Weights of a small GPT-style language model, trained from scratch on English Wikipedia.
Size: 16 layers, width 576, MLP 1920 GeGLU, 74.3M parameters.
Each number is 128 + 24 x the weight over its row's rms, rounded and kept within 0 to 255. Layers, rows and columns count from 0. Numbers have three digits each. The size before them is the row's rms in percent of the matrix's.

# layer 8 attention output, 576x448, rms 0.0743, rows 0-124, columns 224-335
103:142165160102131140140128130115120067144110131107120154153074132125136123147120105170128134177149143137131113126146122130153104161115158138142130153155091135103179095139098130091101127075101119145125093118124167111131140108151155116141083156159103126143094163129096172131139073117100171173076113163144125080132130129126132127097144146139
102:159110145095093135105132153124116138081136131111155144141126124161126084129108142144087127109128080111106148159089143141142105118127095151169118103162137153091144119145154119074143109130128147130164161174098145112139115132144141132151145155165166110082101117130165157112102094150143135104138144097100128081107146113154116148079114167128
099:136097140094124138148124085109139147110079149152119130171137151106097110104112079134077111136082101138142099150142144136102105188120107134164138127117145093121128104148136118110121092110130117111093098120149178126100155149183099117123129149131111145147098102109143135103150161147134132102146135132137128128173090168121147164110129131121
103:133117154147099148139103110139116150151128096190118123186128090165104122116068124134114132134152099089111117160115105116113128114149132124111103151118084086139122137151126147115164107135148119105107136124112114124136138114128104141090131106131166145146084144144144145153124120150088109134121114137153150106185139134112083136152166137124
094:123126123133125128175138176118131148192119133120104121123123139114130118135136115125086122115173120103090118107148175199144099138149115164176133140146138124136140126116093146168148125117155149142114153181148136133136138142096107158145147129164146085193130131108115154146123129135138133152148140126134127131104118133162122173162102140131
096:140109135147127141133133169172133117139090107104144097087207107190086107144164143137143163149120149123167142087170129143117142115140143112116163099135100133135114165122125149147114188147162149147121091127118140109144139106103111145163128166130141122152103149139150140135158135109126136140149145086081129138080089115122146142118118168183
109:095128134098113116130138122116117140115120103168137151145143142156114126118112139135131139115170145149082088146106120140141113136138141089132107159149105153126157122162092090083105092115093142125112111123150139152140150119123125144108136095091156097129130159088099139086099094110129101144109133140162083158147137138144130156178093122112
093:110168128151047096122160134128152077111116101142129135123117145105133147144123143122090156112097118104192155108141159154115164119122107139098129119095141106140175122125149136136165143163090121164132136184155142140104173137109138124127152147131127110119083107096128097095118124123146104105132111160107116101149149113116129131154197099120
105:111121111126122146090131088086121156121153151177148147126142161142115137123119118168108139115147131128133130110138198115087110106123137093138156118117091139134159145117137139133131079150160109142122142119141126129141141106143137129156089069100096091127130138171129109097081092115142131147135137116106128128140103137127118121133120148159
092:125121111090099123145126120140121109129157145120130131127124132144125120162120133134131122134111091152161145113129077166126119146160123147121109106132124159139109138163092145113094174138129167174139138117146162138112139135100079151152152082102139107154151142111126163084129160145110121106134149132162152109116153120113133120122119110126
096:127094173086076142137149098128124149103151124116113133151124132108122161170084169108128103125159134103172152147150175159125103147121139134121103112118119194117110136142137164146139122129130114136133111095119112110147097115103142184085110143144142097124121148124114156154121146123155155156145138144178123107112132139101150148093086108137
100:110138110097130104124124132104132123144124107167128136141161126110121114163153090109052135134140105082123093121102143144128141183155161159062140091107145092159131139090161117146188139141123132117187145153151111137132152146106115146146133099058093104123086127100126108142123122181104071139066129150137152080127135144141167128177116152161
099:121166090128122114124107117166159132147112138116100115126155122131110124110148120189106142157125146142092126152153151171095131125120085114138172124141163144136117128117132124150145110084083130141139124089103126082130125125136107131124182180106147141109151139107147139106119147149114119131188161104129157099142152144126129149113113129127
097:108139117160109135129111133130144147139169117137167141146063108174122134101109121146087125173155135133110121136125148133124149113137126113125131117168129136159113115124157145177098167099152167105165152137119149158120121129112133138124133124132122144109107092113096123138175117144145135130165060127110121140112119122105096136116146122127
102:095104159120114152154144132089148102107091156148133135121142143193135073107132116106134133106132129118103154176125119130119148112135096100132126155150148145139165143123113130121161153161136165111100146126124114099091124072098113119109152135170109146135153120155136127149135133128149128161154097129135142139145115110114121118119137157091
090:131104179114167157104154139135101102119147133101130123133163125124109161137155092140172113153180150140144113198094128113130183141140185135181129100095134130123109090106164169110191132075140114116179113108100127105129143120112132144129180141148151152112163156115148157117141093122136137115115129116115099138118157116165113146108121136104
103:137119101124191119113117151141136126149095131138170124184124147095109134109135087121142178103101096118123086128123131146161121157142093151079114148081146092144133104124137097172133112117121125115127097127144181165119107068088169120098121078134134125105131116102125182092185110139109145126167140117103145137132125138133167133133152093088
102:134099146037119153099143046108120127117120129140073135106148137131136139136140144160120129134121178150149132146173105114096091174137154114135118149130106078133136114145157076111131087089112137148125160140138118148105168124136162124162120113148102111120109102157139132112138097125130129142126104103141146118155119075136117119115156144139
100:147124134130113157128112156158118136116062117213121118093137101108115124164136146100125124129119191171137145133103111143128164063160140107110128164147109100127106172141113114125129101119102112141140153138134118122159114187138124129121158115149109135127083104129139142081148103121153131140149128135122158126084142140096088136155123170130
104:070079174068152120105109118158138132137131108128095114120147143087120082114155124154110154135127109117134125181109124128140116130109161098147134115103111131125133144142148074129180146100125118129164140132105139152149102096130146141099140068150156121117115137198140116126153110143112080143149094082108157135121150139148089152102096106148
097:158126130120141161117121136116114117148140080104099113082115112132125130117119119121129095113104162119141119125155108160128111128140150120136149141109141125138126141140122153114098099108116135144112143129117133162102133119125150149153118160151146136167133144144124128140127128138125095135112134084131111114120171128082091154092107129113
092:127143162120167101138159156096108130124141117103136131131083140110107082108086152090144114142130118146070130136112137102136153111115158102127135076164148157134146148138162103138141110123134066124092125175144114096129126132093168172141116109116138145123160135099149107146141140146108175116165132111150123141105146114094152129133112135144
091:149118126151121160107117133129142129066108121059149127121112153135129110130126121108119110108086090160129119112126112129117084171103141146130166139114137167139138122128160120128162107153146097133084118149118136062095130117133102125115130104127126141143153143101156148116110134121109120124117162100133099141118143109170134090111110131089
096:087119120104106111118106098123131080157115122151135122138085104128147137108097131109127121138133077155132130124085099111121119111120112146118138156137131105110115114130129131162133155114127115101135113156079164147150158146101155138145139154099081099165128156126114116130117056127111117183144078115152125113130118093140106128155105112118
100:158160126128181138122128071122108111138107111161174138086133126088153109119106095092128112176139138137135114145087092120138123103110130113066111124118156043135128136139150139109126089159107174109099127128129090073092124109121152062119113139125174139123127141106118130131149091154160133120096103094123123120190131126182141107147113096091
105:118166084137135128167125118128125135135144152138132154147120133127129112140184120136100145161120098119121141156110096116115117123102157081120100091100130118115149152148137140148129127122094132114143084157157091136146113174079086120121167139153128190115152161111131111116160137177147154095116131136146139124119135126145156159098098117148
100:108113139143152127114106117110110176153116153122142101143138133126119126128096090101093146124160151118122163145169174116115127181131132118090109136107140158137098135097140118131107133139104141138131126178095143141092113156083150122142132096134146147119143137132147135122100098098138147139195135167155171099111144130053129097154100135131
106:163091129133083113121127156123177124125099113128116112147170145114091146157125108059149132106130148131207148092129152127139126122112098099158146136142121118101132140108142123141137113111127122125147109138097133149106113135111145143093192110095173165100147146116146111177100115101136115082095138105120149120112128132129151092101165131170
099:136162120107139128137089134138134121109161080112095098071115148125098125124097145126091109159120122088148115154116121108141126140129106177186131130112098092126146137131133116122120166154128112108157130121130131093112121127117094118123116140146146137168112129136112163120100200107137107085118142115182104124115134124151094155121147165132
108:095140109112119132148178119140130132115121106125122111121076094110130128148111147156125135139080144112150118126149075114132112167113124168131104093159169129076148116121106120100076144127113142117117128091154157127151165106113122124154123106151124150122175124144142125121133117126099192106157080128154128147150135146135139136124142121109
084:120173130118123136119122092154128135147160136122113076163104156071124159133110134117137155152103088118109134098126105136143099148142136159084137150102108139114138129076131152138122135128132137125112170109153123102096176088119090170115099158137147147092145108113145143146164115153127072116120107113138094127129140084187128185114214074135
105:115116150080136116109145118129138158146136140125135142138103122192090143145154138108151119133117142119097129122111149132160099107153132082164163121071141117113106173113090106180122075120126147108119133112134113126147100156097096184117128132133132134147156097108122147108122138113160146102108116109104089136102124111071150149124177159070
093:142161142175135159171121126171146122129157146139116121122127140091125124126117095138178111157143118134123125118134151133132127099167150143081140107132142132088070128143094153074131133087090124113107092082137092140161119099159094104145118155119128074140143123144126114112104138159080135118159095117168164145119125174140110142102103133163
097:119106131101097126090145067099131132134097186147161118151120127122100158120151149114106157116133122093129104152090113147109088098091139113145126103165143141168156100139095122152062129115163138172133119126113138127152135125145119161139109110114179142144167125133090112166121155129099117155194118126147134148122103159161192125166090119104
108:084112090171127172134156123135152106134126168124128165129107143111121112158148159153120109122132088145077178163126172110127121135102136151119148136143092117148115183108103122135122126171081192137099136133142128148149104122155107084165146124146094119118164110111103109102141111151081157149115111126120156101163106105137114070144119136149
096:131104120116119085130102127085158113152163124129109072080154138091157135070132087120128132080130107147111156114098130124121167128151105084110124123136163149176130133144159116135182120098131112105120119140128103148145128087140150129135128120185086101177114102067121110138121128169136097116156158111117095127165138112127145117120150171110
095:140108115126115154163131124110140120134109120148154126143129108103103096132146109145133104158171133149120092124144175088166147170117176082113119121155150134143127140077202128148108138084120162127079075159148128154087145125162088132114149107135088119095153173146166105151156109103142107112155163093142081104120171153145143152135065147117
103:180086159130176149112126116109123121133146112140143147148162156117098149134092103093172143128105121113152135208133129115094136122127129131166168137145157115073094109142137111158130146121120133146122086143149144142166098165152151112121127081127140150133155103145164114164163086121109090143120140119080114111143102145115093133141133110144
097:097100153123145129106143135169096125142098102110096157116105118111111138182135119128081122142144112112182122080126107101127098135126149144141122143117128095154157112116142120065108142125143156113076102142137136124165133153135134152149133149170116083111160101139146087170177153094154133130074119157100147139085136145098082102116134130169
096:129180126105081063087174166099111138094147164146125106164134108169125142140114134153176117134109181098097122134118115112135128146131136080192176119103134121114136135126119104138146155169120085115140153148103111086114138086138072132116128122104094113115112113099090108145135132131117112126118128111156134117072153161134142115083136168127
110:173120109162102088091143106104071102113113146142134121183160171111144123162106138132149097098078176152144139114142122176120131175107130196140151091142154141121121094116142125100149150125155141139123063142130105119133172139144134106111145114134128109150154137133129142119139112126156115112130160129123131102108153139118113145134126167113
097:137137157133137116116097135135089121108095114116107086137128141144183088124128087132119115136114139098143129144098125136116092118101124128124103177128136134098141127149143099105139110107142080148118117158081100142151151108108150103107116128065120115178061143158145144121131141117124141135123146124107166118126129174137157152105115161138
109:145122128143139115151143155147116136150115161123151111141121133108102147156131105130126091132099102172139144169084108151148141097133150101149085142106150104113160117145156135133101064104109138096128124131141102157101115092137158153101093130132123090128095129139116112146134147086105137146109128174168147139136169133129110111117162172126
093:072098098131122121095157109134151112130141160110119112134087130096093072077209140084145133126135098150107159143109140118166126074132093143111125120134124129078112105105174094138120137144088127104087118162088133123137101119139062142133131130134134118152137137132104120147135126100115124159139097168099092119116147107202126146118101108139
098:150151120175103151121143149109140125109130124146160138138148126107120111140142110117155115123125116119134101149098119141144133157122113112156126107106158136115160067125142103114149084121118151139141101078099098100115130156170143115151115114132141155121093129114072113114156166127146163119109117103120143146093125145171137115110173134125
101:155157148169126167182117137121119121094137138120135138139113120147111128146138128118118100093126132127115103136120158134164150129141108091141123117081154175130127147141137117144055096106131144142158143136122123142107156132170095129105138139132159132146098154104145083144108148136097122133144134127144064138112144177114096102136122137153
103:152126117132101149145103109103149096127137130121140112128099129152085100151173180134089151123140129151161140121115171086108132150105127117137160138143107117118199111119144136138125074128148141154154132102131140138135114126128106104127134134138091138087127158158123161155139119107111151131098112088142151140107139089137133113084113140095
096:097135115113118152166109117123146133106136094142082139148098121127113111150104143099125144141119141113154149141110127131149153112160141138101171087129109130147072092170131132110082098121098095134140102138107070141112164131111123100121119117128122112093098100076183146130147145122146129129147110099120182104105111105081130120104147129134
096:127136120114074170086156131120135140173130106181131128114129116153111144084113108130155108142135139093121113087129145136106131163158165091129134163122146104136150144126106136134149104140118137167117157143107108100114120158122119113096157152127131121155074142158154144151069114143121188160166193154104089153128129170147122123107099159121
120:177127145141140145118090137128096142137107113114128122123108143143101118125108088123145076108159114160123121167153163153108101121125118176115134114111107132103124115138104132110151120154114123103156131116149163116123103131134159093106183113105132128138130145121204143162118106119150164127145146138143160130124127161173115124121109129134
091:126170122161139126115139068093157109107128094164112150112122118125121109105087138096100150116114123150149098123082103160114115092126164159097124069126108128163143153117116127108102087113111127119095153138126137116139101156120124148114130166129086119148155120121127150155120139128133118141142081127082132117162072135116134111165115120169
095:124125160159133139181110141100137155112095131090104131107142121123075114135141063118130129111146126111091145172152163108103158164129160106124109108180149132126103128160119108118173153085140117081166141126125144119119067170120129158106124105118161137171178171136106134136154120145110138142138116123121120173121126137155152132069095126137
099:125123183103181133144126113152104119137090125136127153157140116138137125091104173155157145136135168141134150147136138101106179094193129127125137111143130127145130118092123157132129114143090125109113136098129095112091169103119104119146142186109108144151141185126096176150142146109105073156124093108139146111144162128127093114131135128099
099:106127141141109178165093135084144118134147139132126106115132107078170138120168156117162113156130101168123113155093124121120145150104102130125146139105139108132113122127130124148195150166146114176144079128097129121124152090083135153115106155115121113099133149087119148157177128122156105166132131147099158169113143111131150136162104129121
097:108135147169136161106134145157136126177108086135108114112125122120164133127128188149128118169147137120130089108137136121153167156154156157136111121135090144118128130147116133104134139141139097145130134137127121128134128137147170122131085126149167144090139127117139094113071112111107124134102116114114170080123148132133144126122126133148
109:117124091121121141127133145118098137094113094128137154130119148159129166088124141146131145127136117115134126127202123114150146132106146137142138134128129170095130137139126074129102107122116117137136151143107098095108134160133150195101120138101135185121123103124183148135154101125100174149093083134133119107076143111097098126110126077071
100:124173135149124122127126134139127115107111137146161125156090152126105153115148126160100142154119108105128123101138129160120148124141119113155117161136099148125171109119118068171111115077129115130129134056130120126133089144159147098146144146094101153105139136122127161121123124122151134123118129133128137136084144122098097094088174164081
101:101095097115119156121129115132148166153171113113124153106157141119116116104127085105129128157128133086103100108105145124129111103157085139132148137149141118183140123179097154167114177120089114138127089097127126131168112135146128105146103140158116112105144130116132119100151088151156138100126139134180124128138121090173125142117154107092
114:153089118116119111157145139131122121147135133083143115122116129131166105106128142096159150135104130155123179084106124135142089116097152106129127114117083132182058115182137146134115119153153125122099094135101083132128174140150158152122103103112123103122149122133095156126095126110144116137106109167114122139144068126172115132138167159152
100:089112127146130127159147125186112109161131134095115098125139102105114121112130133113120139132135090108147120109161154123098161130139147133108132161146145149150117136124118109118155124105136141148107164108118109117119183132094107099126135135114105112133112159128127163096152124119114112097132131129092082119122141121135145129102160134151
093:098141158091161115158144142156109159137145128136107122182138135131136123134092098124123154125118095112131111098142099129125161135123172070131113116166147148139137152124154146137082129106150096085163172125137132159147141088187090124186147129107092111091128150157148153132130101142105120212105133140181071161126096161127094103115106128161
092:124122108132172103096097103099137159122109155128086101100146131118096115100131138153132107123132109140120075127115150158128135153171105099127140092150142100155191114155113091152079100144134110108093120106136113098115139115156165122105109119067132158095125156133115107127117138123116119157094130122100161068148110157115122106090175085154
102:109125125121119109114092143128169161151144118151131110087152118158113118132117145085112112119122125109103151135183114124149106123108052139125135121139136083120157139167131116137116137118141146134096150129137139186106068165127140091133159115125134145151119136155131088140114110116119114123120181173144140129136147119152130136176102108148
096:129120176127079133156101129133128107128129121180109117147171150138117116114099125143154165152130164097144148125064154130130195132078151106113150133101134098110119087107134146091134106103104142103158104169095099148157142150186149114104143108120149154127101120122111162148126108113128158146124109098139166132163164155105125108127135203124
102:162139151152097132101129138104128120096126154119131094121146099154106109082170121112101106140102122151079104092100124126103149128163165135118126154161097085118144127151069139205085098128071137159133117151129137126143109115150157135124151136133108146122161110150117158097139188152107112144102137096083121130115082140111142155102120146085
104:131165086109146109128125123099119142099118131122138152133171145160124104100175141094132130160126129101122125124131113115090131124131099138176107114113144077155122122110132152170172125111114109114137120120102125161177141132142136142093129130136117129079115153098163113118156170120102107140121120113112093171109171116097135153106115112173
102:133166118113139133143138129139124122132109111130146135118111147093119109166110144086141130162110139104122107136118164130119116141107150101129128172144148124092121159151155122116124123132150152174100086160132116112145127089159124141144143196113107151131122114146154122112092107101115112082109133130102106067131094129209125166096122106079
093:115114125152132129156108109131167140129117154161099100112179094114130106173118151142146147126143163154156159086132124176136146147154170101109111096124159116103157119162135136107134165113129099098180133135116144145182126178097112122080125103109139161154102124123168130083139122158149162138127119130148122147099146120154144168124127111157
105:127126095147120125127128151118108135096110163112081139147131156177121124166098150177122175092132122123122144090109144143063127109123128186146121141123150139128134125115115149110154136182105128110142141111076134157120141157133115113159127142132111174142156131147116139118121145161133133121114083064102128157080182173126132143134100161156
104:159091083147104139153119080163098120139159132146156127116095118119111153149138127095108163102112151088094127130114128145165141127155120187153174116129133115141117153122138121150123127119149135139079077113139114124135122105117125130146097127146133137096129122171164030091174115104114138141137127143098118131183118135095114148173160150127
098:116129114121120120154137141124185130153130151123117082124146135133134104074144124121184149114143183181108125119125120102082154158087118152112146126119129159166099135125102139147080169125124138128120143138156102134186150111108118126100132133148102149138135173117138084061128087139110129141133085151135129180153152158139146069150148115177
104:129151150117109107121091120091110084158128163105166136155182107155139168141143128104133079100139130153117124142140106112123118103163123147136137146116135124137122139153126100142135128130128145169136108127154088106133147115155137132165120082152142085144108197173118150150159132105108116123116164142132146110135102094160109126107137129100
103:160122116113103141123121105065161138076180156126142169085112136154150152118122136173108142143130093146123116096123167119112152132134139135103127158170151115150133149165096165124126111058111147127115147149104126136143130147140093127115127150142110160133156116161142122093128131123102148144120131147114127142108122131136079179112138151129
101:132116130138162172121090094118124117114123086173132134112166155198173153116164148122115138145148097178096087100136150170116119095114100104109129142117148143136121121158138130119121124128103102153139139148110115128126124133144126150142130139101130158127085129138071166132096113117126120135135114123087130121172099118163132107127099083143
098:137146132078143130150132132078144129174102112141129140139150172115154148120121149142155108133156094134144115141155127067138115118120098111152120118122078099105191112129167148117142147124113127146099134163115110178145142110148144123124105117110136128149147122111115117178135151167178126138118192109143121133167141089072110102123131160168
095:128132124116194134170109121143132124139083126144173138146135122123074154115110119146154108105136135140121090144141150109127167149131164142140167090104127124104129148124160133100106122126088136147108127168087121165084117114124122114105083137134170143175139123151159103133148130125127132150151120111135127120135149143168107123143099118149
094:119127161126139116134103061138128136137124083128099098155155147136127150118129105144084113137129115168155147103127133131080136170126141103141105152128121125090142157138092141127130134081103115168098150154109107116171156127182149131090138114169091136104099135159130103144155143106122146128137138125130129143116110123109115102084128135118
098:092140135081119158121125154149167115087125185133079105111131160088138123111103121162115129120168133157133134139109129140130117105094135132131142144109146120098127154094122138140134162143114109104135092146158170117157109175126148103101124103136125130090160133163148167128149142101104167152096146121120145157094160137184112138148144122142
099:189102193118116178093123152157121118108116096157125145123193135121126101130156113164123161119085149138118137116118175122122141123133148144133120062100119084123145093156102172139085123132117135134098074144125143114116116122159138099127136146153117144139106136147149143144104138111111112107104168059109105140132132109122126112131096135119
106:139110134148122136090157135097114145147141135108162118148091098104153123110106154132068105101168157133147132171124119160085132107089119123154149153168169128117114115103109156133153125112112086157108091125085175153148146123111089161087122126121109092128114113149105196085102131161129111132106162118106095079119188114147100138161145115170
103:146133140107138162161130124123133167155126129144128148131116162137113170128130167119122082138118110181116127154096123120142142118161090128150086161172113151132111151114157125118136121110165146145129154130161113134128107134102146153130173132148125132131129120133131200112076147107117161106159144137152171125125135125092092107095141127152
109:169099127132156132126165112178125113093117151125152096136166127150179148144131123152141156106109128064141135135157139117114129160124145111110152117127144130141105151168134154164161082081077101160129111147143128137120121132120144101097149140087164095148121107112088090117105149142154100098147156116178176116121182150135140162134110130133
100:161119139119132068105114155147147140137116121111118108168120147151120144116112097125112145139133170136123138133126111129148151126133133129095111128129143155136157140120139149155152125112114146108150176152125133110132114138163120139099133119093135160133160171154131117120152125109105156119115150092123114107151176136087145116131168161102
101:139118087128094133176115164129158117126104133107140098150091092108128079158140140108105133124122119112138072123139109113151127133130106156157113103132167100116126135136137133136164105150132114108163118160084099141099095132116129133154120095094087118134162114130122134147131143149118121133140133118137127142102123152102115144149071108136
100:125103123152127128164119126143120124113083101125119126138139140127131113138134123079121150115152130126140149162162131127095140118144126133162112135115115124146143177111133123110094146141142133163132126129179105149135136129149153122169125161102149151122128130118170136141117083110125130122172130106081124120117149116156173123200126136114
096:099113107130137119159146146155130138127106145119119093129128117097130122086157170155131117121148140117067120108117161189114109111143090144109115116125130124126131124108093101141139148139120109139110121148156115152096126120114130101099099139136096099112127134105149118128156117167138087137121131175081097176172131128158128154122136135152
098:098168110143170115131125092076102110127133152087098140141128153137128154195081132149146183131114123143139180106114090147122172130136168126106139128142140102103137103125118136135107109111098129129162118166142126093146124105145146138087119126159126184143127120123111152106102120176158131116120114127112132147118130138146110130136148131140
091:173136129114062168187149137113093140119093129157134166111129104149072130134173159146127124122095119151151116113120079119114128176155071159146158132128132140115105149146154141128117154063126166135135141161147109149134117144100127129155085141116102118103124128154118129133121106115120123118116138140124191153138145119125132076158100105133
109:133134152124135138109098130127133116065101106148123138117108083160144144163128131113097119114084169155118140110155147080140122179105080137140137137174205077092099156110122164145117185160143127158148089136111130128146107079162122114102119181125110161125121139131112103165156127097145116108119122154124129156082130130138133129121109174090
092:159134114170162094166130120146106119125160109094132126138157157117184137156165141124134084118123122075127105126153092132101107141151123103081130070126149132129130084099169131139108150124133112168137161116123108134086136123091116096089175121088144129134151132125125119154116126085173110170096162110158121125134156108116112136122124124109
102:118087123094143152140140140132170104124141095137103125182115156110129137094095176153147137170125138097116162092123142118138137119124134138129101105173163111126094115128122113074125132159148163139164145147123157146141143143116124148135132139147182147133116125162161107134173104129102119147108137142138139120101128067101122102096139098136
104:118127099140101138141159115131132094101162111120126139140098124121161133159190147160141146114167096062136127103123116122163117169112122146186098081177126135135115136153163126127125086161165169131120164131159104142154133123134130100097153137097092099155123143133143166131153129079143116136116136093141073111160170127141128136139170138098
099:156147076121114127118162111134147157144144102108130107144139175139090076107129096095106087146110120158141131148122083156165156185095115140162111146140103092107102131150184173102132115130090132104106129122143146129121085148098134145146089162148090092164077131085185119145100123163102090134162140103099130112131121095145148075135169171142
108:171117111084079200111145142132129148137163154130137117122112095119128131108130132135129085155107112109134133109091127124110096090131128062153118123161105169104104144174152127115093098130149105149118136151122167110098105156157111098151096117156133075122114156086113127086104150141134122125170128159147118141156112096117105099134135166126
099:101128117154114149119089121118100106112126108136188115131156119112140134128175127152150137110117108162093097163096117129140127202102090140119154126144113140097088095148145126104136118153127149103097157137139137159092142132174134132137127095116121132094160110168129113110094144107135098149124159151107072121120137152153109137136137106102
092:143130132098102103090161094145139121164162134129128101122160095131111172109141100152144124109122133130103107125109113133109097147160152124145084084099124159135124153135150144148136147137151133152137142188067140152111137119113167150158137104113085113110145144164124141123125136148138139117096143140148115111134157121108106128076119140138
096:127123123088151159172113124112136123145128119163132121122086172103136126098136122090097170123132108134138122125114128082156115112099138117115113109109133157136157128124082121121132126102119110087124110133155126133087144093132118146137144127138108104144124140141113160157113158074090144144138104112145141069126089133165138085115136134156
097:102163116152136115126116158140115141119110187117154149120096137125161158129180143125115133131094106140128132143136116102129141110118134123130134130136138158108164166139120163164141093128131139150180116107135108107115155115171121170142128096073069065110146120146132114130130138106130152126102149171169120148082118113162119137136090147137
096:195115108115130104136146142120156119155121122145147122101127131128131126140108123111113168118101132149114104146153142096125103129106096119135126113103076118101129137089113070130127116121143109138107155173122116106132142114155108123162138116133122129090101155097102143136150131120093125127061138127103145112114162149113143090111056117118
100:111139134137109120122134108121147140122136113126127147133102111088112127187100141133143102126145156141136107116120118094118155155122127121154120125128147151084132151098156125134121168116135098207127122126123136130101156149081122071147153143095110093070121135115104119135194077135112148161159132102121107126145114114150126150139094113095
101:128126129117057148127117123110150116128114130134142127135141110115137140102127148114129126135136098162153108150149124179104093101118129147174090100124128090135156109145140113117165105142096109135139106152113135106134126122164117155155097082158130110156121167157121132107130114100100108126120117125157090089116156113134119137163041119143
101:172118149087108141120129122162135117135150157140157132092101085095129149146138165125141125164117123105154156165139144122111101087122082139153170123133174082088136128146143162127166159090180156111126137130161145065132080111141156093111116152121124135164110143149115097119126149083115120122151162098125107099073132116118069097144134145138
111:122140107165130123093154126130139150129097107105150078147168145121123110143152115139136158114102137112118134121138103173118144138114160115154068102116136102151089159141128091107152122104125104102091089144121138099079170139126129096122182109097119131146171153112115089097112135132118140141099145093112125119103058133109159134118152117116
095:122139132109107143110161107127119133172159180162125141122111110123129100118121165109154108122123131138089143174099089067151115140101085097146082147098129130097148097114101126104121134144109130131084119133185109116132151186112109111080111137139164098143122117118060151122133175138107113117130122169155128133131130148126155135152119100093
097:141119137131168132140118128113143111083115146107119139112098122134138153142140133106126138112127125133115109118141146133149125118130156113138106154126154128128161138125127133142125067147158115123145133095129086101117141144136121120135113126140126143125172127148153084121167126121173130141131129136112060137130158141175161122165134086119
100:122188139133113112130085121116090151119067139110122080083133113176126111120141125148164117108103142093138079126128097147121177152135109136148189125138185107098131134132115112159103117126108079164119151174116106134110121136149095133123074093132128149141115098108121122142122102142120165161111127136148139134148123117161146133145097129119
096:154133082135120110110109143121120109144122110125112147117124134146070152097125085189171140196125184126116154119166144177106084174177110118119119141154165131107094148113132150128113158124142164128166103148102139124096125114114120073152102115145167105197118159143124154111157108106066093149137096080151138158111130079155142098113139149122
089:117118165120160094116081144141142147160148114113093136090118155161133110104138137177105124158111129110109126089137137163130133131138141117142159153089153145116065093094120092119129134166122074129135160156158136141117153124097155139145113156117133111127133176091122137137095105128121171118141139126168131133120151144167139131091134097134
095:137139137143145132120131154132177171152087146120105080125186103107128122130107155138117112186161112126163110149126104163166100106161153144116134074097125111116146067089080163141146138176101136144127140136139122158146172136131165188150094125135097142140101113080114161121126153139172108126099118121186128157132118086191069187115129063117
101:151171138148149127159129133094128142107101098114103116108085122130120142143128148109169114117139143151110092127097142156104143122120154141122139127166145165133133122127151102121087149099142119135115118147156127123044138109137109125106132141120150127131146172166121142150121144099127117133138129102114138145125178166132098113136089082113
105:116125163116072111152166150120122074143142154142158139122126136141097140157115109124113161169134160129145142128113116082163105129124111140119163092116129118152114143132116125118128151100145135114119140092132100152132150150092104134158111107115125122153132144117106119145135100109165127168128149161119086126164178174100159052152115153115
104:087108104117135166155153098141102135126098147151085110128119121142106143093129127127110144192130173110124105091150124122193150147069067116134130098122109128115144142141182161128119107115107140121114156102111138121143123086108111149097158144144137135125129168118127144121196122143140114139137105099123126124142150145117090143113116090158
090:115106109118133130080103165139115137129192123156098109116126131125161135094140122120153133163115149130154142169153116128166116121207119162118132145097122091150162104132127133120083067101139141144155170126152132130146169141149125142122125100142098134133133050137116143124102153133082116126127149089137140100100177101119117124116143125155
097:116156108111158134167114159150149111129138119111117153113131089158123151156141127126114135095166131132164118137124135119129102137130141100087141158129117154122095115119115149121136125109146154126142115118120178172143143102141108140128121131141127150105107181133128135172124104137141132098099092125115140045129185113091122141139158112141
107:123133154121152139107118118104104123113149078141166144126123178186106198136198109131111088105110134159144121126101131160134111128109116133128132120134118108121124128134087175163150115137158113133138155098158161113110116103095096120121120153121139120117105111136104122112147155154092110146113094089094099152118088128142130093151113120091
097:107112192153119119114180121103091121132120081152136109124110127177093172125153100141120137148151144129123114103125141120111128210097128127109155136108098145132103175139126142158119135132063096124142146064146115120102055164122143197095100111155170125107170121108142149114139115104121109146110092141111155067160146096122150107157148120140
102:129119127133124112142140166132147115130096155090134131126098110102136115105143120138147123144112176068187150155099125130133191149146137141131129130144114131104112115116152139143180118138101097119126124134119139134108126089147102121117103124153131113170101145106119100145154110127148117099106144171156098153135121110121121122133135132124
101:086116161103152140125151108152081135131153167102131118148148140127142121089102143153117137155141114099133137112127131098092136129133125152123120164132115132109085150164085147136130140106133118150102050138138122132142111125159126146121154143163130133149157122135136120112121143101118131152158155120157087143164103093152098133120082127122
095:104150082112122105143139138130108158061116133142118171137136151110108100140125115142118149161147146122103129142114130117184112164124140144095127135128116127061163087112125131130167129131129153187136092086138107065138119080157153149128160135084110088130140134137149112170127123132086145159149162115107110140112079134179142144125120135106
085:156113161181136133107141110117174099129122134131107121127072121134093146104165116104161100160112128107121159117103120134108130127117125131075153154133132125134103099123107140119130160110122122128132094183134113116128129163124113128150101134142113099106177173085138135142208148116099087124124116110140126160162096150169129117127131126146
096:115131115181116147132110122095154145128083159117202106113167105157133154117151138129119109134119117098152112144124111172172145120117127139147130127099129127126119113162120146143115079173131151164113164182184154119142124122126101106182161106098121091080126135099115166064118096083100079173116130141111111103136130178147113122140077109144
096:092127174134115138134112139133145100170129154132173134142112126116102151142155124108118121140106106143077087077121117126137078118109140120134177130117151126142130144107138139148137123125143189128123158157145133162150134160092137116133087153148124123158131116089074158107112174137130118123136105109108102110098115113120114090125147163090
093:112123103142152165132118156162119109109117129149080128085136104125086132104082127114091146143128139143132144142154166148169083104142133139142099124141131095128083149137122137127110162143139130143092123125132150089112097121113101112114125094152132132127047165086142131155132134128153142156123144143141134126116150146115152125156130148118
095:149126116147119095133163141172115059119104140110130097108124127124154124099097095131180122144140107152114162145108110145139154095134154144162133168118160068076136139097117115133093088115084152148116128101136127103141122122126196116163099092115135116153083122111083083130137114142156085116103127147143202098178115105159123194155144151116
110:184105132141073082116099152098130133107104123152127106122097123139130097119088127117103122145107143159165124164118113188150138113119117104134130100139127089079148121123151128144109151169139165148121126150094147126094113109125126130104079146122154093121139129117132117106101132117137148119112131150137101099135134152148139140142178073121